{"n_layer": 13, "d_model": 192, "n_head": 3, "n_kv_head": 3, "head_dim": 64, "d_mlp": 768, "vocab_size": 8192, "activation": "gelu", "norm": "layernorm", "norm_place": "pre", "norm_eps": 1e-06, "positions": "rope", "rope_base": 10800.0, "rope_fraction": 0.5, "qk_norm": false, "attn_scale": 0.125, "bias": "all", "tie_embeddings": false, "parallel_block": true, "init": "normal", "init_std_qkv": 0.035, "init_std_o": 0.00686, "init_std_up": 0.035, "init_std_down": 0.00686, "optimizer": "soap_variant", "lr": 0.00647, "beta1": 0.95, "beta2": 0.99, "weight_decay": 0.12, "lr_head": 0.0129, "grad_clip": 0.5, "warmup_steps": 200, "schedule": "wsd", "decay_fraction": 0.813, "decay_shape": "pow", "final_lr_fraction": 0.1, "batch_tokens": 131072, "seq_len": 512, "doc_mask": true, "train_tokens": 496200000, "steps": 3786, "dataset": "wikipedia_en"}
Each number is 128 + 24 x the weight over the matrix's rms, rounded and kept within 0 to 255. Layers, rows and columns count from 0. Numbers have three digits each.

# layer 9 MLP down (transposed), 768x192, rms 0.161, rows 207-313, columns 128-191
138155102130146098125179170149128131129133138081092115106103129123134109149115107161136119154130135116133155151110162095096127151113105124130149150093141111107170145082145139123102158165080077
127133161138147127099123115127125173131129131120113128120156122105118163130122131160112139146125179104113134153130127106236103130144107122086119147142127162118128132095110126119133106151139077
145140106152104196134084112111101139109145125128126151122091135137106131164148134086122153122167106140127112118106088129158115122121123122099129126098111156152084154144105132103132135179109126
134140118083125110128140117169106152127107129140117174143126117145111136137118109089100111131123166116156097137097152120121119108121188105101152085169147122118133135095171096173157161109123124
132148144110148113113129107133132148151146122135142078109138114126133151122086135141088153178118142117139121120127122165137094108134171144112160136124135105133118123160134103118121128114140086
083133115139118096110164160120126100121106106125148090138105122192081121099130149119126140106116175146123090078107139101080114085134147170129134142146125105125139128113136096127135137149103129
135143149132115138090145119172124112146098163146098151154147175136170103120108174135128132111078154141102132151142153129181145120091138148083118106121149141150099062103124125148095087078092145
151140122114145120158156104156119121160092116135126114126147140123160196126129105123111131140133105118125134099099097141132164119100124128133125147130150145124118168174076144139089099117141150
143131170140136139139161088095136138076139150091092168104158167113133140154158130162116142106126131165120132107159104155135086117083103064169104139090138128097160169144113147171134127113168169
135095143112122124113126136112086093145150121074146146149159160089174133127097118105141098095148111159154113088129154139127143131128105066120154143123105099149122143122120127160176104121108071
137112129130137072105165145150112140155108135154136086159143068103154134157158148126155126133167139122106131085110122121113141116180103155142154134110123153177110099141144131133143153158102147
107140125117133124158109165123127151113109094133115080126168115119115127131101166116122137120128105128109150130162139137091120128135116125169126109144102148156137143105116081114108136140133145
159116120079110178110139120124138128121129134150127089140180104121149122091144136124084163134149163116156088157144124131153148136116123095100128109088143127141087129115156147103169102081143129
105126122136122169126169133140116134152100118165118112145120092127068156143144111119138178120132185107116121112139150128108128148168097096153132117083115135116170107119107104126127080126102103
135141100136119100102134070143155171141121131141076136139086138103101076123140149143070118171078133114099132140096127110146141123114092129113167104153130151080176119130172131151146112130126138
090139091097115127111141134168115117106109124116145140142079132155126118103161136125157118146150066123142138115160077114115136102161140177107133069101139132117110123103126100115114120137134145
118118168123151120114130098135095154144125142159149132108124125107105152105137120116087132110155149100129113151136121105152128091157150102143148121126154128121157110160093113158091087132135087
123139176116106162119104155115108129114181113115097128145206122099119132146153115154172131149104147070112143135159127127076154115156098132110142121081126116134147121075180148112124101112147134
099148151167177084125160128116079146154115126101147145133097142114117156122138133152130138152123124098107114113124087118134076094155149135135132125110116123141121151117120124071084132155092136
170073155082090131129156134130124136137120121105105117125155139113137126104109113123168135132121133134114116097089143121099132109195140086175124109103120118125116093137108131145121219149128150
137129131128113133109145048131127103130137110115138100155146131121106136146105119110136175123123148171127142126120127100159135129065127092145148146149115109146133167144093133144111121129134183
157127166104180147093137098086151130140117092139154114123103103085095107151118108126126140146157148084154155141128106198114113119128158148098144130111095121085129143157094099162154169130108126
138122100139160110113164112101071125127096140112164144154114115141115139121164133134180110120122116145156106120166140140118115107122146097083080126144159105143119150117133131160138118112178169
143103134169172098131147130142144120154132113132163192111155118101116122087124093161100140109128145126139111146128159104176123105136122139106143154152155151118134143105153141117121158101126152
134118070131059146106167131129109144151124130087067127161107141183136176103123127115120132097160128140093134138137122144135146130200118120114119077108161106098130138161151114123100165104131123
117112123077082169130153103134085114141115113131126102112111126152120143123153111113132116102136149159087135138111093136211146105132110140120172161092108094124130141138106136156114110125114123
140142121134150097143109128129150133136116090117139077091151131116139127055170121119147135149137110113149130104155117110159107140114152107158139133126135137118146100133123056111125125126120082
190116172141075103128101115097137122139118137099113120110126123102137130142097111137157164151157112140142139153135097080054105117090109154109134129092074133097087163127109149138135136131134162
172162128118170139106129082138103114154111145159164106148123076136122119165094134129083137158179136136126172117108136115113180160154134114093087112150118144173137148123098158090135142126138123
186106105155130123143143118138094141140105075117107143149145106170135116080115137082157152097122101117138136142149120122154095144160150085098139122145081144104101109113098113117099146108140120
155097106118127133126171095172144158120154108137124154173121143115187156131186099144116121124116127105130172114121118108120172115070144130163110112162122097130143135108161142156089091113103118
122120139153168138119133140113104102126115110131125112147128124135144131117138132134123130104092110129128119133154147120153127122141113103141107142125113142168122133156145139109133159148112108
147109131155125121143131099105126131122115131116123154126152117114097108121155120111064144088134136134149122137107144120188136114108099121114111181194148131125142103155142142125114147124138081
099133133153104161135102132095164110108123110135117124131107135130172109118151139128128136142081050122136157144174158135020132144065133111134144134103108125134080170170156110112086160150110158
120124141114115123114152141114123158160095114186152145117113136120160112146122115170122145101113152127107120144081085150144136117115137105111129177116146109169115125140124126177109111127132110
139117133111119084134139129118154124092143144120122111157130140131125095164132170086170142121095147137150150160136089145093138126168126116150119120128122148147065140096158119121162120145123080
142119070160162085145134159162110164158139118123140115089086074142161103116079144149129091128153101137108139071138142141051141080128091140117133123144154111121121138102152121108158114171119139
127123124098140118172103148144127102149130134097109099094126135152175093127116165131137124149161106124121160149145122147164080161094134110129112120166112102140172100161116146103122151146142124
104143171137175109152146140113081144117104109144123160127135148091144160135137145087148127141139136088134128122121179147085135123141141139119108090116077157115157134093118131106146156167117144
082110133097087146142146143160122122131165115164125142097059172158102129100132185101138076121189134142122111080180180158134155171196137141124145128110138114123107083145125135139120143122133115
114148118113107106108126140135111111088147067086110149121133082150141143139127128128139114134094144083121110153136154107167120149163164117157135149139159155117128127140134115123139122133113160
125089140130136117136130164157108162167132131080162098123099095143127156106138130093136138153106132110118111097109148097137141130141099106100115163090115139156084132130148123139134122152097130
116098121183117107120111117125120105156080124131099138125136127125112161150173096149117136110174072129135108119130105147164139118134130146143098118169141121091145143141108097156127111128131143
155113156141143135124129122133077143108131146135103134107148150106164090101136144135126135102183116133079121132165105141154090097063130128085145121123118118118129142147129092078114113108135124
096184077109133149106127119161159109141134161130146107100142083114134144088120064108172094122121172112155098141146132108163128136155121114133176175121130138161126104162100138144132113103121129
089137124147134110137123121125139133117100137084115137113127131101104124118122168092139168092161135112116188133139120127099104117133128122175134115147141092172117150099150116076115132157108103
126100118099116107155102124187079119127137107142128095108148091148104104138126164118142124119149139114115128091173150106109124128144096122120104143126141151145126102163121155082124111160086064
116140099175094123153150154111177154154132115131106122109120151104154088168123116104166113052115074158122165144113091130105154145097170142124094121137079137139186112125150158133143128127150160
125133149147090132131088142151122145138135114162106167124122098104152136132128110106092143124122098125113144146126112141123160114144139115105110166135087169098129126128136095134104111160123127
134128097133116137107147086134114110149129125103111091139174108164091088080127116128148125114117117155094159125135139173149107120121108107138125173148147104072121115112177120158132099092131121
157154094110137153166099136100131172114159164174122157088108119166104190116144145086111116140108091137157100123110108145129163064170159149141136126135160103114056148133142131136144116130185090
135155150112137132138116125111160143121132126125127117138123144119131154137159089111165121136149143122115127138134098104126121150135183110121095115104102154128109148124128109134159138115079151
109131158181145128104141139137127126121123143148112089064106096132157123092136100123177185154141079143113095094128148123149134141120137167122115118132160080125124147147115116141136145131117146
116122111152065098163096165125082157124115090091098158150159158104134160115146158132095129133155154116143092101116143086138080136083124153128094103153104121132125130138133169125140098134131171
123115135073136151124146185125082172127150136135112111129140118118135128111082092149144135113134133096149151103155140125116086095088122166131123163145085128169145111082119144123145138126140147
061122100147133166148098106124092103150123124134111108142150151144128165130079156135128148112102131129146149134159141136105124104129115113151089094152172120116087140121129074112093147162140106
145166115129153134154165135141146057137169124150130147094135136118122167118146135095164100138095157112129124117163141145084155151120144098153119124152135143116140117122104147091111184116117123
139103113135172132140166105077129092156111073132146123125121179125109121092118161108165130130087114180131149090160084126122144106106114093164119117126088136131093139142117135128087130153120127
116134112114140142112139134115104146122100147168140121146125132142105105113107105174092081134111105154125085105149148166173106130083109122139098087102124129115125118070130130088082108153139070
137118124093176152111137120110148090167107097123121156122145110150145106161130104160156127095103095091157106143140119115146095171118123131131101136109091144086126126098122120097125144126188138
098159133133164161103111190100161098128169168098134155107112156153098158095149119135120127130121131151153141110105088143171147161072105141106094120130131120099147183159137080186155128082146087
139072104132144174127138144130115123096081128130134130113128129132142098150124110137152097118130101115134103145135112057070143155161127097117097111104128118172121127170147105151104158142155149
118117117128120146099137130127138130106075115114111126064151124163163127137167160143130120104151144153126131126085132118128150126100131123157125082071136126116145138102141155124105147171103151
145123131121160120126138123095101061117136112129140132095123145126131096099115132136118151154122124128116135146098153161110135159114178091146145094154110099128152113088119133146124101137126132
130119147153163098156126113135087126110129108157108102097155074131143139165114132105113131119118153159118144155122127118114111158167102140126102108156114121127137101129101134135109131118168129
086086059131107151112092092138076086090165149152100114122114112131142111122107133134144106133131100179122141118090133140091119100074098143113134104137118140123132152115161141106091129118119145
144121110149084150101142113134103165144148106126122098156095127138134169119106137126147133145096122170167133133107127128119126157106098113136137173161097079137132131124148115139114079126136110
117151138147083130145131137150108123138128139118094115121105127117133163149145131150134115098096115142083085106103168130174117135143146122131128181118131112108112178143128110118109141106083113
140151146123129118137128143126126121172076111126140159124149102069143087118135129124132127136108159142155101122126077137103142141145144107127176143150129134133142167163123122095146132120095131
098151151142093135120160114092100117164146078148080121100159095117181141133186136134121129137112130133123129133101155111116145128129106129111130113108158129157110109138173132136142175104124107
085100122126091119132115121108160103131151128116136123128140128066136136152095104167136132165178110148080151116144155152111103146106121123112120109117112138136107127153139144172125119146137088
101150114132121117107127146105163157116154112132132150149130134121123139120148133128108081119094118122134143087147096112156108138113108144142114130142132135098128123125157138140116072112120143
128183126081141136116122153102115123129089114138113138100148211132175140102116121120130168086127080139142116123119119152156101130140073133122149127141142129087123132107140081148160140145107153
106102154116130149136133156118148175108137131148142173111139165114086104156144092112127123128157162145117075151155135108189108104109116085100136103142129145147083124135158134128112109122180162
153147119126136098086149097143111127124106136100137104188113103131144160108157152117148111175144151125156163132130099113118140111084163142138130092113088146129100140079143164156118130060098118
108110109156123138163082121116132119142151147123090132107122122109105113101125127161116093112168111157107132135169113124092140080156174129087162089146164119108132138112175113117157132140146136
110103122120117085083114165128153122129146128152131140104091112123153139127141167148129092117157134124123132161093120122155112154110149107150107086114129109137112151135140134100103125132134105
096105148105103121165124103113089137135106121124136139102099138143121115101086140175126099183119108165103149122145156140178129136128130128156138161142108125143122070093130135109136150135143167
125150119103135151109154114107151113147133115110101125114137129146110134157149159092127133123155135107126120095164126141061149145110160111097126143120111131101124177149149125161132113192114124
093150171166169131128181132135166108123142163107132117125120074126154166130138098109133101127108132175114146079072157140100137093108153168127110079105081154169139188155083149109133113111115158
129159134121105139093093154123155117111119111114149167137141054146190140144117074066092125139108099126138141081131146133127102107106119142137117134124119189105128150124157133087120185085099141
172136130109149079134083142159156111116145117149154167133156148170101144118183101155164109139096168129110144162165114097140117140120154159128122116113113136121088111138138152079130118114114085
135159146115167126118126144112145147125114142144118145124115161086130128084127170129128142138181101083109098116117148102095124125142143093151104128123073133134130147150152120137098121147154097
093179119068135152148110156143119140178107112154126157153084133110087088148149107097148196145134120120117154129160069117164111077144146148158126108145143155114090136120144099122126146140124128
141122130082138116111127142144087118124174159095149126110134127132133093119116131086127130150150117115155113115156174146108124132161160121124138137129123146119133143105135134102110118162069111
168137133125109132152106153103100145154153145126149058143110088142105111146139123085136164152143160146110104117141102144156148142125146093130117102147169137120143114103129108119129122088120149
124092159132095189145131120181133134107159144109133114152132128079113131149151090138113162137117108125114096171162135138144133125136136155087129137148109118105127095082129148143115096141122135
150130138127148104147149115128133134133165131142111118123126160099141142139122079132122139144106128098137148105158157132068129163132172117138147171174164120157138072121109118139082117121122132
116135139126124115132111127140147131103129094172115117101118172126130113083165158129121113115134169120124138133142140115155132119080123152164138147124150129142120141118109186154140129118163096
131157153129116124145113151130131152120104106137115155150106103130120130144081150141117099096090108156092104116077144158129144105104119144144146175122113134144149165107131152120106142119125150
144125148133143127118172127121122138125114116124142133105107126142115100125100111125118159124096196089125101162144088117133164130100123100161117117145149121085099108114143068082116081133151133
113133055103103153151103119176126131112172174095097112181150120183108136144114121180150143099115156177106163091138160100161160144148119101130137132128141104180136154154141109103162107166135113
146129112135119138125161113118133088118175109118177138123147144143138131164085085143141111145133154155153152146114127146111125108147125116136136118167068101129132161124148113107135164114149130
144139129131142178087115097125147145128101108098116111169155155090126139139112099126150137120111082123124129124112117110112133139144145123160134144139136182121128117115142127159104093147107124
100113144157096137154138152167116095127152088146116144125146107089119118118117100175142105108138086125155149121079166109130109081148164117109127133180135090125097132103125144170168123172098105
101138093117123112144102100130144131124103138125130106118121094127134144097110105149140120156124119102097139130145147142118165092153094122130104142106168130108122073149126112116105151136130135
151108157125137142099133101138138127140138180157168101097114136186100138131136119148120153105116157139116097129173115134112173125135155098162132123127133145161090141104134124129084089132169106
110119116184077117109163146110141119159152133104116120103120169180130131148152126107076142113106164199136132122109177089155203164136118151145123161144112166116125109104148160113115085139122162
149085130149105112149153133133127119132136124111143111150115091133118144169087165107110072086142118126135121144125159136215125158167146099111125104115136140086131142045102151116102136172128143
155130125106080085129164117147116181146139135145134120157151116161122076082137099131112103135170154093150131140150161116157099089144099111109163140119125121129102100108141131138104144123137114
113147128110126153147115139130120081159078133101121096098128069106115113117103120086151123146100132145170122107129139176102146138148097122083095149132107137119096132138114163122096132142153122
113090111151136148142155180129148134135128128103151115082120135164130172122124132139158100124100116124072132141127099133156108144136152110155108103118135148169104103103125174137100123096118080
158094150150125142107172138142066151131133118124108126147128128110133127132113168158087172108151120179107147143154077144135112148122152161138116145139117114145097140150132086100138115131137111
099125132139139147134140099119102161143121120137117112140133129098097160126126106089125150104091129144161117143123125126234144126153096147111172099144110141123120122116097128125124127146141133
102174145121130105106146142116108118098116136191137127070185125152093150148114106095128155123100110125086173106105134163107073154132131136111127166171120133120126154115125146121120136129154112
149124186093148098126112099148139145131104077140119138133110139132114127138100120115134107150126138158111136151173114137114152179092165150129169180139127123155165166104121128143149052157145161
108159080116095101112131130147160078137106136091152125153107136149146119139092142132118125142126146088115117125096145100112127153147107140123148112105139120123125113140091146136143147146138111
# layer 9 MLP up, 768x192, rms 0.148, rows 208-314, columns 128-191
186118115123110145103109086116186152146089095102087157107134181096119096116078123124133136089095158105176147144122086135173147154123099155095171119100151135099148111143120134115147084138148121
073147150096140095117178099144158135105110079151100175137160136134128124084083154133129114124099119121091152115147177125164104108100131150141105149116150117122157146121151138156142143099157125
128132121166094157100148117145143145161156116138132119134165108114086111086106141110147152149079130068118169166100102123128077114130135126165169152170129143112142077106087146117180138094127124
158128081136129128133103105146114155110159128162127146193176152156174102158178086125123159107120159127173158133122147119127163167144127141163124121136102104108174149106130159113142120168148146
136147170142119149112114155122135160119096138119161140109144127069109145078139134114177178137135156135148104133153113121108135130140127083125137168120118145082119087134128130128118108101126127
135166106122143121125106121113121131123126115125188110136115109130119132130141079140136126151196072129106101157096090126120114141152119086190120139115088103119145162155138146107145166148151123
128094144127159155106134154099129096063142146127148079126103146137112084102143156139115112145112144132097136132126123136140120145168087173126111080155112140075119116120144132128153115128151132
119094138162144145124118107111141164108136109090115184078155094161128108124140158165130151131168158138187132137128117134140154139141156117145167124106121124069121128129093141113173132175113116
142114117096093131128150144119143142115142142170080097105100119143106119124139127163165148095111134135103136196119063145161129119094125149086134109124134141135137118139168127112123156148095117
132164134167142116146154132112146100114140191128132120141136171155135142111096101153104144141150121129182139154120192130134104114129136112145143138165145150098139142097091103134155101136189123
115135116121156145192151096137145154123145140118127148152106171153152152119142109115141163078092139125157080107078148161102117086106119117090142076150155115122131099120115137132129111159092133
150117085122107141139127083107147148111142128106179159076080120085081101109125136150102094121141118136106148122121081141123137123143138117096128133106123118087112135120083077118105123072102099
143135116087102146116117145106140162098143133129136108103124150135129097120171140129133110150102089130142120135121102126168105126132147137116174135165112086136117094138145146131148123106114140
144145133119136122091113102144140128090134158124102113119121163110119132123136151127113096114156148070133148152102145137097087090095136092116132160094137146137120104128157076110116118161132152
135129109144154111110153122129123100149139136106105118142166100126153113122122132098103113123102167128114133138117131119164123145118094092144116162114109127174120127097107166108138136121127163
134137127182106112085117156111171111131153112087130158136096113142119091126134153164148084175125082168108116087130115104168141182135131126096130106148121127138137135167168140153158130118127137
141094107128111138120136122125149145148124152132146116122153149122168110080156126082163103088117118130079110105146118144121136128116102146139187124097175147088135149124113171115127131102131125
147156113137122128116133124116151124119128118181102126139144132143111104139054118117082128143137177105122143123089155117119133138076137124128094121142156123119140089204185131130147119145093148
122160141136146163112143101095122126135120131142136096147153122121120155110104189116138099121149133091130126161124143105133141132128084142131132147149126113125124158092123162155129115147135069
155106189148115125135159134087156130100078099156131090142106130158163138115147126120140111164147142086118136101126120120128124111093129133109117145143094105167128128086169112127126110200087126
131153139094126102120152148107126121133117131150161182122147104112167126142146113166106112104098128132088169125079082179123147184141116148092118123089107105144146118084125099143104158146138127
148123113124142092154135153151132110112173115097097134121105105110163186128125158096170123128139140095111184103159156130103088126139120123122154134126123143099117114125111094135144135110100152
127176145100071146141140113102151147143090158123119086128126156122166089129147148097094110134148128107127136119118135174147102156122123075137097136109056104104147115150110152129142138123122127
134113147120131108136096117137147160178137167136102152146159138186103143067146129167141133163175085126138150116120124101108097100104099125141147149121120139119108128132105133147126149137168134
131183132163157162137173155104091152121088127123128180139175146103157142108138175130115118105168136097129146143155156197161131127145137183137091144147136122116170140155145148092120108162146136
109111104107181117108123113098155093148144142126158128130129094159108131111169134145106089139159125117098158070063126135122083150156116109117114171131113107132075114141134134110089173162104138
099116114108140137168117093116155125125127134157126139115117110153110122131130165084127093112159133099119119114089169171150098107130121146112111112080118161137151137110112119119143066122117090
152150159116155148111137124169140079116098127142145150081130123121141083155106094057106109119136100097104127136142082126155098136112128151122162151105114091100085162138133141142113129130067133
141128122168127132092133117062114160146147115147073186115135162106141112114145147134127107130115118153136130127135076154111122094100092119140168106167115130115111124123161139101127144171085104
161140145118090132131137143142087180144124124129154131109100155097152120119130150146105124111061145146127131095139121149141120145142123149121159162121091139161109170146139088109124140133143133
137152116101136121094154124137166192151151155158137137113151172139124160119107093152146127111181134084170119147099121108107130137128148142130096129137134094094139146118117116121132087134150180
141135089098094107107132167133134149113077085160068162110166161124107113157139109133156112135115140170156118164099138089099126138114068109079112118083116125134161124139155105181087102134111155
130127126143083121175128154126144139154101103133118129081139108122131137094092104142091105090154111143156109155092147125126136126074130138147149141135140154111108111160093161147160182099124133
095102126124121107135128140130133112119149115103126128096113082121122112096111153129160133123149118128105141093145159120124090169145133131129132125129100140113119121115089119122135135140125118
123129121103144116077094134123106138163145109144148157127150110113150154126064115157151102127129095135130105145109133128110137103124108153131106176097125106170137155188108091150131143148116094
127171104116129131143101116113170118136100113146081132114096108113115121074132102132129122114117082143116092146115157131126149126169095134066159108113081167098100135131136104089145150142142171
127154086111121108125163144127121075141174140122111156130139148129112141160125074123127101111112135145116103145111112113152183100116117153106139093095139163105117093141174093093125128139107152
128129117165119154105123109144180125109128159115141080143128125138113065154122136176119128142109133167104114133152105099131140146101119118153133183127160096133121131139135132146133108095113115
173139109136146107124119085093120151098100164121150141146161114079124134160120078121120148121125143143134140149089126118161119102095103096114134142121094102157153134154136126102160107102099140
129104134156133164180144099088135135129091183166138102149136171099127106105108122127110117112173108166141140060126116159140103116119090134084116113137128104134102107109117121121101150136144131
095115106148122135147103116126147131111155150124140125149118180119131100087109120116131149134153147161119194135088125162151139133142118089117100138094083079129137111133155132099137175121110122
177103109102099110133121106137141139102151170153178146137149144116106103081104168156148137119171152113166145154151134139142132130112139100101109162103157123133144146153135154099136136107101130
125128180141144137124148145145159088141104159099159164146125126176133128129143165173150123108153107103155112070109150153122127142160123107126155134112125086148162131114137108164138144089118098
111137144175125165111104123139130153154163083140171166123150077167149137122110102099095138131112137166131154100105139102105098152131152135118111101139105167140126132174104106107139091140169076
146151127134089125119128109078137112136126135131123162141111129106159129127175120104166153171120144145140160142124125112098119128149110128131108120142099128119119086079112137132162136121133127
120157148117146177101103091148076082151120169130114172084134134105169163120122120148131133124146137154118161142125152132122174158098112151131110094106129103107108108091177098144148139097141181
141132117101127140103152098132138073088106114107144133147113156149093089116162137138124148158156143123098115107102114135107092147125107165129157125131138108106113129142056146127111109067122124
122132122111150108144096149141103118150158147110118116109164185170135177122149138180121097122099129126144119124124114142125093120132131134098177118155089117099125106118110160130141127171092142
157119107155153126121169088099129110154156099110119135118120152120148137112105122081132094167126098130143112122106153111145066112128141140110151105086164099125130116123150146135083113117141120
113113110053131165132155100106138124117140155152144128114121098131091164096094155135152121112137126142146132165135110154150150139103116165111147175135103134148118148110115100122114148153121139
104104106131124129142118106126118124138177125068162158079093135145071154133114166146082103159090118119170143135107166130138143156104118147093085132126121142129141099105097128147129133162144136
143146133119129187126094137117148161112138144130161109132169094116085110102135131123092134159116111156130101151130124105145123139103119132134101140171119123153101079115115126122102147118146101
128144093111128148097113092118147095129123139098094170139113149096114116125135147127107187106109106107116108145107111124118078169129144157138120129111141147122176087121098142091143135113156119
145115152132120164093113120165114103164163104079150171155116113109147134132118124110149119118109185113151121117130112112141120094164079097125138098118139084128157093101119074141163144069115147
122119101086108106091173132068139110098109189136136127114109108137106102130126076158116091151131126132106136161112130105153110120117105135131152167117113099126108124137135158133123132138133152
131128154128110165132133121133114123097129146148140124148102141106089088154131144075168073138090140114138144119149132163120113082120131099143127160152125123084136140119090142132089167134130193
085115180176131120156180101107105098165184146142124146128147163145123113167132146106112121162118115133127112164154126102129154129113134142129171166082110130116110125156142068131126119152154119
093118094086132179126117143150087070152089116170143102094077110113126064115077125188139109150142132128090090103109204165144123140108135132119113138075136084143115114110124102143122171148128072
139146143089111144124103126152134100132136122081158190116117117123142160144144151162151118085133104173106147150149130173149135118103090112113108111150141160123122094115101105161081147145135125
137122122121113101173131136145145140130114114148113130154123105117195125121122090135141130140114112169129162138152134146115098098143150130133138080137120107151139113120086113108132130158065107
155092073086150190147141161147106132170118127108108119111168117070162141103162123135094150092098116105113104193112091088119138165092139151146104139088130116117122132167077114093148133133099138
108101146129104120139101144113110108176168130149103162134135135122129176055168141180114148173137087110128126126119136126121091131140149150123132159165107131130136122122125136183114148113188134
091126132155133097134129104150155159127138126105068115157133108121145167149119158099144071099131096131110149132178128112121133119142078169107133148119125123163108133130084111062144169104130168
166127116071128135151153164106176102113087184137115122123154137113105119143114128145158171114144134124155139131123112115123131125088123095079074194129123106161126088184172131119164156119114150
158121116099175129151169132110143148125099127124149113112141124114136145143148111123151153119119139129075120140120126084132142114157096158125094111126113105181122120165082145141157110127125124
152107139104135128128161129140168115159153106071091099163132130134125139155122138123104094132123112128115128140152165143169166137096163127103114137093123142113134157183114107143102108130108128
099118094146113096071093147108113076076089122135133110135166091161105145140095135145149120110144142080150191158134097141094164137105136160122110079102152131143149081121124067138183118138115085
165141124143126137115114158115171111169108121107147134107077078121204114093137182090122131141138123154155120150166092157122126141088119140131141133107125109110135108133142139111161102121125110
113083120140152114136128139140107136155107136139207125150135084170102116160120119121147113130122157115111091109123136122182081119095125096128131133122119078134133159094115113140140107166097094
144136147103065137135110115133136144137119110114111130169118139110073125142112088132135106124157092105124131148131070113118117102123128116141129114102146066153112087154084100124148139086158155
156149115135113166104123167112133126151113105113122143147138169140085134166146112133106120115161095131207138153104126167094108146120117141122089112092138129153110146125141135143107141133176129
102162128120137096148139135103132148112071163168132138097124200139149138125125097131151110112123115103137143123133148109093144104143132151128129101163128116117133116161136080126171113128075083
111177119140169152151103089160149132143138148109130117142129158166137159073112148167114125098152141119154151143080146133114137089120142185135159114122136088126127115098097097129166099111128098
171130133117153098147143111134144112167101119144145141118100133141134146111143128111150110175146165077118101169137109121121131103106073113135128105139131134123083113159140130103121141108088152
125160146081146118163131127123107154122105093155114145130093118140130128154116112150098155127110117140100121118177128107138159137109120127119134129094114122128120156134175156154132145137097133
128142107124128167137092098110152168129129064091143128109106159111148116113107119116096124117124133104109115099135086144090111118118117110120111139105150127128119139152182103148136128140140151
141124141091152162147147135102147127105145110125152160151147113129129135150121129105104122128105149120121105166087086095188089119118112125129097137123138107108095125136118118126150171139136097
130087097092136093154123153100091121096156115128132122158122126101139109099099121156119163095092139124174126114103187097137128105122110077087104114134108113144155123116158138116109114123109096
064088083147150132140125118129118101132103110098156121108127102111147133085174130132122152108124099140112165137092150130106099089182065177125087153110155157159131120148116116162123162104161135
145129106144116133120126138104132153121118113135159162160166138139137147134117129112155111137134095116144152114134093144141153128107123134115077165087131119123133123143127116104105170071173122
135118126086131154161141121108143116109148157105120133130129147107148118100126151108125135123154123128134076108122097160132132134088146143140137135105088101084136169136109115154092167172118121
109095137117149104089085113090126084150115132111090143087147139174149137127117124144139112180121114161142161108136119154104166124123131137153165129119158099120106132090114146127148163123139148
127124156149133155165123182126138121165100135123113145135076199138127109135112146168144129157132156124136123143107142140089152133141157106143150121176161154118126160114146113139135167099126137
131112119117124124147173105118189159150110112160120120117122115100097168100127136164167123102077111114129140111105088147176123117123130114127106109133131113137106129115119121130169154103152147
105161142103194118149139118140144132138082144147115164111128172142133103080111124085111130141163087119147138139121139110140124112108118137122163117121106138168110119115109155091137137137132120
109158117125141139112116093146117118116097121143136096112127153122128121093131166116116076160121140144103153083122131135089106087122101123156119125137129099147100066122140145105154167130115120
121120142126139110147116125119148150114175137145117117127141160143147151110098105116145141111124160108138136163113111121100103116098151105145139145089141139128107134143139137143106146102134109
124127145164146120152118110120116113132153126101114143139135143116152119131132113154119102150128140114104158170145114135130155147131091119142154124138140104119137130169092116147124122089122087
121082108136106146113097162180154117110126126142111156113104137130140135106112098123138119101040119140134153137145142160128088161087117114183110120136133131153114131125151113127115139101144123
125080149127122101136145081115137100111119117112115118137125134123137116189192118127138108153131097139117169121154128123136134089090106064123147123091106120130099173117113123182161104154161117
107100133122167128093102115179104137115135201136132141133159104170154116156144181149121169124156092093177156095172147158154075108108124131123121121109102102152165123140179120170134181129142136
134126153108120143106142144152161085100143139131143144108112163127151147113128130118134146120111137126142137161110099155143127092158146108076152130195124138133113135091132105154090063098125105
151102124141138101163143161113108116125137156136140147087134155189147114116160140153147112157157125142135126150111131135147142105135116170156146131100111113137136147147136117116147122146108167
106133112139122137140137094167125144093148123128162171125098111178112121201156133145125118141100127160141133122140148132097125143172118099104127132100125129124149120153073134126132100114129155
128110143144115149125129090091127150121109078106135180122080087116135125106132100157153102161094135088142103127134100135133161116111129082115116103063158099123125117091121134151106185133116147
100106108118129118155126166137125103174115155189130109124138117111153153121110121121110102134108145178131079153135143136091126131112117100131119161069121102137131114101150124115133131137067114
156183112119095123086150112100140130136152144096130114129157152139100123154118095084130154117142137144102129115139131157178125138112156143114133111123055111091103136132108164100106127134149155
133091110136096149078107149126110116148092176118125135104095150119157173128167137124187139151158157128140098120104145101130135142167126150166113187140104099112109134136123133119148094110140144
127137121154134091158116109161127106158182122115157182160146129159132134104152127105138131140138131141088145088143066148108154109160105175120117122104103092139083134099115116124119118142118142
126173078128135063120141114115110150130153130148127132127104156113113150108168172123127112125076112117181096149104087109155100123121116134124080111106139133103112115130086098099116157105147104
157138120137141110165125119112139133107125167085134132082112122113125172139085164122155141118161153129103127077129115141145093077132147128125113138105095121119121097135119133143136115177136103
151146109134104127104124146133148123104139128150150157112149084092148130104117123115122125110130115157110147153116121169138159110113099092062116120155170125162134074145168133168116130131171111
147142158123095104093149136143144110099147158108138165105126123144117135133088162168140093084152124084149129097129154132173136134103091111146164140122132123110131141116072119119124146116114182
149160100171156094139124060133137129186116092115126131111134119162147107136127148132145098106118111105116105150087056153145093118154138111115140092098131122130098161103149094156107167156098119
119113136124064163112138123127146131141143152146109156142126087143199127090124151128147088121115153123109084155108132125114147122116101110128092118126167155113116119110105109091175126100157121
116113147125104166143104094086100128146120179135156078167142120108085103139152112105152098084124115147132125167086119142131118110098085108116156134123122092096123118111104120128127168115143145
090118113086109114124122141086129107084178177125146119162143148146098123133111148140122087107117122098140145105099168107139109082130111153132135112146103142104129128139149105104118136142125124